{
  "num_key_value_heads": 12,
  "vocab_size": 8192,
  "positions": "rope",
  "rope_fraction": 0.5,
  "extras": ["local attention windows", "shifted keys", "normalized values", "value embeddings", "hashed n-gram embeddings", "capped logits"],
  "init_std_down": 0.0,
  "beta1": 0.9,
  "decay_fraction": 0.869,
  "decay_shape": "cos",
  "max_seq_len": 2048,
  "doc_mask": true
}
Each number is 128 + 32 x the weight over its row's rms, rounded and kept within 0 to 255. Layers, rows and columns count from 0. Numbers have three digits each. The size before them is the row's rms in percent of the matrix's.

# layer 5 MLP down, 768x3072, rms 0.0169, rows 157-207, columns 0-127
104:129098151098223079143103106087108139084152161119112169069079111093188183156071152130128097151149165183117147153122129064158115135191134125177128111138110156161160136112145129128130064100125134087103087129126113131117081121156155148161065145159172159173137113101091101058122160113179091130095133119148123093112130139125105167133094145126094153146153063169176141114151127096163138163145
098:173119092198116147154164209129091104126130104151134105103125131114131086099090138118152063111131161029177156145169146139148164134138107166105091132137063125117167124190163142115130108137087139118093163107187144116100142144099154127156116202085070105121103087172140111093137113049114088161144077117076049122179161132149114151147126140128149162144110089099136180111113147135150125139166
098:125144131156150147092209118166087106130092118151121093133123118125131119163101149132108128129123099116128139105136141078124092121137160067190156151088099140061118126116162124137079145116122105141061201175140057168165127183150153130109086105113074144159171137125130144131111123139126118129074100113098122136137094122108116143129127078138095128085133176120132123151094126120073095127143
101:108172177133155150069091109148139115130166173098139083162141155098158169170133135087149118188141131140170139079093120140131137133145122140127140123095107139140109136127034134141181137147132094133132164184166093119113111104100075170129132065122163154160122201080096105130133138215189106112161137106094103126138055092184158149076099137128156086137119106089055139132153127098123129126136
099:088113108129129146113148133156139144157162150174144092091159104144180101152142112100138130125182114110106130201191165097041165149116118137102190095104139096134159113127095158131145087089102169113132118149184158124161174104122090099161179160141151067087165120137099185130086105157102156078100080111119193080138121194120130090075146068080090120120157157145075128141166129078080103085097
102:130154137098095145084099073130109159143106183154112164065130148154086121159088120139133177138160093114129147157122109121121168124146193144183080072097140185169161109176176140152103145161115130114098160142111163154103190150130168092122153083125154141087158161115102084102118116150107103122135145103084119109144130160085089199145115096162197126148176114164110121125133138117150150128098
099:160201108153115044084135175133191082124100136157088142097143104114067069170098149133107108155149101107181141083136118134166152141089146151105077118178176087123148165127173106169161208151158148163144090187135102105115165074072159146147165186174115026149087076164112191164098101088154130181156115146134123141069124136083127147077139158201129136105118094141121100144128047103161093175123
100:142152131122112106175112139054101146108098114119137078078110140111126099155116101146138119115145070115084142170149144143091161210089108128098149085174047124120119153131144130053109124152070138155115120146110131095133175141130107155094067092141100151143138137133138161125132163098125104176132144104130102116179121111118091128162139187142125161155145059134112103120140077137173181130143
101:133140164034067124132109139090103074183100087090145068109102158123174160157117127086181122101114106090145165157141099143122112146130132086138151103157179183087099106148093121126147187157112149148085126123086150083114116122120129160230171136095092092140090151120123157120079066096175148177130169160159126141132120166142147223086133124180160129088168164167114155133081168119078137153105
101:138099162142138122152139116163164164087113116111166102138157101124094097110136121100134110075047085106128089126124114130102114108138170138124179119139136175138156135125147127170145172127109102116156128140160134138069194128168146088140105155154090115097171145160129073118143115208153100094123070137119171119065113140127125138144108171101173124132134136083129128077109143123069144189093
100:099097121178132137121187124142148109109238060148044078185150150083179140092124131128117153053089104129134112115123110131117046119165101117113062154066134079180161136132136084154069100111103099113164162107135169099088149128141084097093131170142125115157053161156096095098161146104088134121140094098091105129168128128147125101142139160115133094124166177168082128108103120138119146073173
098:094097063102106195109066125136141114139125093141132132078125121095175101149130152097163112143119079168119125112142114121165170061123110148125092053143173062141166129124122064125132135115056144137139168070123146171140122095199093163121143181170112100171121166094153140123186178138113097101084103146115117112137091127148113114184151072159143115197126094110131068117105141086120115075111
096:054073140067084125056112174096165148100066149169105154171025065130127054179099155121164085108113070121131164116109150122152123190102171131149123116100102095162115091136156079152125077173174115110139157094100137104090127143122024152117123076178116143094146081155178115109121097131115139151107100118136140145128133168087126142103115073123163172141137092108131111162136161136162112138095
101:126147097116051114132111147121095137119186163144123145100064120224022123103136105209160127142071127169122146092114130143110108086112105061201121110087192128103195106088106139133173157134123142120121126084099180165138147077091109153090097146135125125157122134133133130139122105159107105150155170121111101068114165093155090091157107127139150136167095192111162100148142149109103076158135
100:131149127173163114095161132091134190152123127122127153125133151131113078144107123146085099099117155096156084106186106100111112127145125080181130097133160151096132105127110124129161150170095125149148099137130147168099090149119107136158158153181125126142190089101086091167127175164084082065131172092101130144167143142134157133116099071062147109106131100149095133126173134103150192084139
101:117163088151141128123132126112136134147130132112162123168170116178149178119061097143067161132093130097164085100205131090065157125093131135144081143142130092103107099174169113098109159134154122159107149132087090123156128099124176227174117079132128102119109142177176123118093145089146135099155040171092083051115171132193072088194176174084151131148123142097104139124116139093131143137138
103:083136127107089115095201123101094160129102097128167080087185091118164162177139129120115100189110116149202186149099151103120159128105094160157153141122134126127102186144118154106156123152150185159148130096090192098160107131111108210195163107112141145131220135101129151131126127122126128137157165121139147140183134074112148117136124111157130120150151190135148120066149075126104165147178
098:173123183096208159123153052159172079170167116129133126189126178098187162138121131078115117126108127149186097152102138071108114069101121112156160134159126107109151089142122148113137109062192162123051160098140139141146089117114137132151079116121149141167152110079158126160110088152139120166097126115187151140150118153190129105117120133143128158146176091152096166096065170170140117121100
125:104136165123099141147184134115205169108089085093124141117096132119112144095123158114160117168110150144116154085159130142089146150096160088116115203106192169145142160149126170151179137115152148138152179102138105097143149174124150139117159158055187148058147093169122141174163128140085070103124147194175165130184110111097169187150196132132093160133071113127186118164082118118156129125158
098:154085139110143191101173117106162137138145079099095132184137145170109090159115181137104103095115107132030134139150131124154095131117107133073112171202119113099080137117059107117141103123108144130092082136084131153143220130095109091172138107141096122169148129089202135148097085140066148100090119097161133098141131116145136074148108130078106156116151116111141187116135160132097126098113
101:150153126168177157084143158064161108140135055148104184111174182113163132139186121093102144221139093122135068129127142082133056104151130158181114124132124091123135156156139165129114114142104134135096181129118174168130114155129118104109175109121107079070100125067161169153058088136074147184131105138073155096130119113137130136159151119142079079090076099101112087137081102141152094123110
101:129043040157125160119133195096117099155070151127131136114122145151124069134145158124088187076148093177113091173136127081190128103146169134124116169197158162120136154110135095154126156128166118114077134144114141063146194119134141147146138117144101142180107100095167194097109109157137130083144112110141092117151150122169111141028111142138132127158181112154171147098090146163159128095150
101:174067166094095087121098134085162077192078151160165128100113134147123130114092174107112074186152146141127182135147139111121135138155107100141123127108151231191127184106071181136139088061105133161132204084130145142161157149096156185151057193109135153123141042117150114098133123076146125078091166155181164103148153070063113136123170088119104133177182118084094165130127108082079151166200
101:126093133127132128115124087193151194146058177163133173107139120153077114158104152110142095113075114173136161098127136086109121147144111151150133136172107116081078126147136188084105178108110091168102124157051163128104142124091195176128120097111101167101151110134170130119102144075139131134109177129154103120130132100131125111094126150149144175162186127104175130130155210119058143118097
101:120168121191136112184084102155102179129118130128120097152119083153099091120048092155146144160096113139166148102174118122094206140167125124093145166146159163135152081090082158103148106131187108184100139124101167130105155071190162130122166164131143137184103154150130135148191121107107132103098117141179136109156098056141086168128172121097120137076157125103152138147127113116093075098196
099:153168164148090123140144137165135090159141141070144136124161148100145151137130180126149122198106156135157124170100130165173129192153187109074145200058128157155105114145154077125102093116103152172111138131139121132131113059177145173062126129167161127105145094140085094073105102169179120080088115078099164072094093170128153191143084135118128154169154092131122149149099107190143150072137
098:186171103152115140145159158174118072080107112079172105103105136124064159107110151119162079110060116096118112143095118111128158115096175117126134087120074113118132140069120145133088162060137136084107105089149151033103103153153109143148122166100046162135145164085091135142118144115134164128115161070136145075140197098145082162122145108153103115191091114102092120131158119147107149094143
097:118079085129093180091151119127143136169072141095045152163173089151151115125160151152086075123104141096097155106152071140200157092115071098121155143094234117100122174122121130135148149199102152066128157130106105087128104084169111178143089119116102100190154119107074098106086100135113135117098147097118098083139174150118084170137121110120126094140084121151140122116094141125090133143175
100:152121077142103099110140120183160113054120084089115118120156051139149084122089109136097091145140105193111144184072092147089112077195150085122071132099086104108119107167121157098159149086181132151154118139125124150138181096111062084101130097126099070179095102098151137186070099128149117119066074097139091219108171124145189135171125095136112159132141136151139155163112157208116180081132
102:158140062152119108144192110120144093136114141062105115082141154160161212157123137108158188138121150085135120067130049153136128146163166160138119057120082127208131115083115210121153090113132135087149128139108165081137105152157115141121110145129122164142141111145188076102136072096156122127188120110101207179129113103134124104094145126125101101135105124142079146114151144099148114145112
101:063072087107146136127090093151159147057180165111085124136100153122139154094101130147170100125112171147042135128097150095129137099085130137112174141058171123065126116160105095135141126184184093120124063082148098180139162156139138097066147089088095161133138205125093074174141172134123104118127157071132162106173191163140122128167106148170132159093163129132133104188178177107103180124133
100:111134168074109135105100095143134160116124114207108176135101136145081178122120115151093177133107115121167140135177159077108138143103149138103110135156101150122061163119103060138135138128111119176116101134144071152138193153134088201117122122148070162124101098202130143134059137070107114117133181098104184132168093141104154198121088149145085128068118087117161154122111151143041169093140
098:143167140145115115144075077106106098123210098139158109062179197146163073154082118168171154170126164080124153100150093155139086131133132089163094169116049108140132086142118166091157178091116124149186139138094105127130091137189113118074055100108126049116147172105140190177116103088168118099107162080110164158122126204100084087172133092107105161105146139151178159118175161099204137087144
099:133129102088113091085189130127102113212085098121119108135112142154110175057156112116146144101103097096097139165137130165079164088053131150122151104185139116114115104125148152145139159115117140117128089089123090129156121136178163198066122120162155078135143071124171106124092110083138133148139129106081135097125132113110127154182172101074132166137122160075135183141127082137136094172162
098:087091096080159142149130094133133044148170175161124121161142125166132061113074093110165132148115104133131120145129154137108130153155098142084151139169150114158145095082121139144132090124110110116107187125134152181194163167150120138095140109144105160164093140106121178108181214114131150127165133118141132149151181147149102084116118105144124117166133078107096178097160133134123120167147
100:119124122105157089114153118147084101089096138169112129145145110061108118156128087142121097172109156137107110105070111191144120149139167123105110146172152119132066083085135084097163115119156115059166152107137107130100171108155122101095113077143128071140122080138142172157197141146148123139157095167134092169097121169067145111134112145125106136067142119126147096102185160133118139064105
102:116074110161097144096130196044118101177089148182139101146183082140101126152125096089160116136172190139162196153122170163111106170108118094105145150138079123101182170071123143167090139130111077145133174113090056066158117208170110120177127150141100172129141077135137109156173176149104147124106178125173087131131141154152139178118104189146120156163132103177169104089135153146139132143176
102:154134076160153163136088151117099121120128120128114111148095134154122096066129146130156187121165169143139122105119128076136162120103096091128209196152138133162137095172108147114120159125140141126131126167120105092085139153105065148191137082117102102139090094081183224142178074175059134139169184133127086132158081114141141113091129151173124124150126149109084161085078092154176145082186
098:186154067059110131123111141144180123078182160104132148184090091176139137162125156111160103119127101057145115115123131119159115137111134202180137120127145100150137115100097155168141090151093136072148103129124126148100111134090120136134124070109106109113174167133135069125118133132172095092156067150091082127184088088113156177124136110154130106135092239100134134127108158119193084127108
100:125072132109121147092136120173156122131124106126161131200170119127125147163128096181135140188083205120182204088112144072121164149111136077071144131122137139114119152086123122067141148137040158101169109139122134133146139084145131113163149118144226102111118205117093121118145137146156072139137039153218125146103132098151126120170150181112094148120134141101163079112051066138146125119111
095:132093146112077114161061184081129131166098105139137078191054155087099144114149084183158125164163128125145130150147140166113091154107207142117104156109147159144158148177143135142155129052142147098147174117152151119100159134126055122160149117094151141106092118101170154163132099123152150190185092107097085141119177099090134135107190138105162136129081098151126107098071116161150115122165
103:181127147055041122100136069145176118142123133142101137174203151135112148100150128133134133174040105174093149112181142136078131126112152101113145086137123199141105136121119121116137143143126100061106135156136159151051123120100124119134158101130131168123184106102160146185106096135179094165121168121082189187082134152118117142131142161171133140134162136122152119085122147099118202156090
100:190115114167167127136146108076076145204078095163174102118100069102143137177152121123141106118122133129158133187120145156106173158095018098111117145129120125093109130130117099069102123128112169064137126094182167116113146136150106191145078174167183121189124120094102077146172125151170128141162153158127130073097110140152131129128093144097112166147149134114142061129165093060135099148128
100:118105073141058119129120157114103120161118098125129091123167176154113118138124098094189082159076141100178146103149141177159166091098148106137155172090163151159055069117133157094117149120127161145088133095129122062143179111138092077110092100165148165164097153120150114135099157131103142135079137147158114081156146126164077118158094141157132124100139146076124151113107154120085109083158
100:147148187178091135064075158174135104121133146143135120101076081102101154113110166157140094110109088196058082122096077103100154071096077127120123184121145142102072149185072115125072148157133185116134088091175121156084128129102131114134100150122123104122109090110147124133153083142170110125108140145088068158156087107054193065106162140143094162181217097083133121160086154051126108188112
103:091150070119127124128188110145133102110142127081129106204118136114173168119147134082100129101133104107063117150110119125102089154128154138108149156134116095139199123090114128139133108110175093116086131137168098156169093139182104141123127145122128136161186068112109134156086131094125179112159162122142135122158105072118200133119134150123151150084106141097121118142109152191196083154093
101:135113099146076128118158116146117154120128079186080180070152155120113104105185108095098140160097143146099154099102092138192123159103134157131128089063155145098142144071107187153175167152148111119103094153174147082110101122065093154074141108106220121111117101167122140130141095158163116184115171099097109166127126213143120132071135162144122120145152054130098101142084101130178090147116
100:105049144135172198080093089182072074155120132171055144104105124175108115118133103136141122089197066098173126130155109139122121101097121127173117114113137087130132193113158153104112142113141164124093081083117115069153156128081077117124094087111124126130171173122161126135117136163107110179115163115155138187169088154124136137172093163137175132119184097154060132087109200104153175099165
099:119116090131216126108108143106112161124152158145134119115187158138144094060134113180186118083100072100142082140101123135151195114100088123098094111154124131091150119116150110145114121122128130135110128133132144150130163126176143078154165136139143135129072126172097120109090198126133179142160147117181182113125122151107119159081130108145089152147117083173147195173132127127111145104125
097:135140100114178120163111101137176116111089111132102072125063095166147141196135116100105113084138105133137069144117151135154126143096155074094074175112107070097184145070103114100129154164148170103116070120189132166120081169136108176210083136113137099132068146127106148121163149145181107163078185104068110167085134178101134134126168136128107114143116133160132158180132097145145148093113
102:052163112167196096151118171206110089133145111093113080120157124163132199104191144046110091108080119112120096144182139139193041155169124123109150086184124081130154094157101112151141142107153125146177106127106186096118081128121093174118155111146130148127112107102115114101103152134096142132115126193148133116147163171109139097139161125172075104103147130142125146181156161143106105146166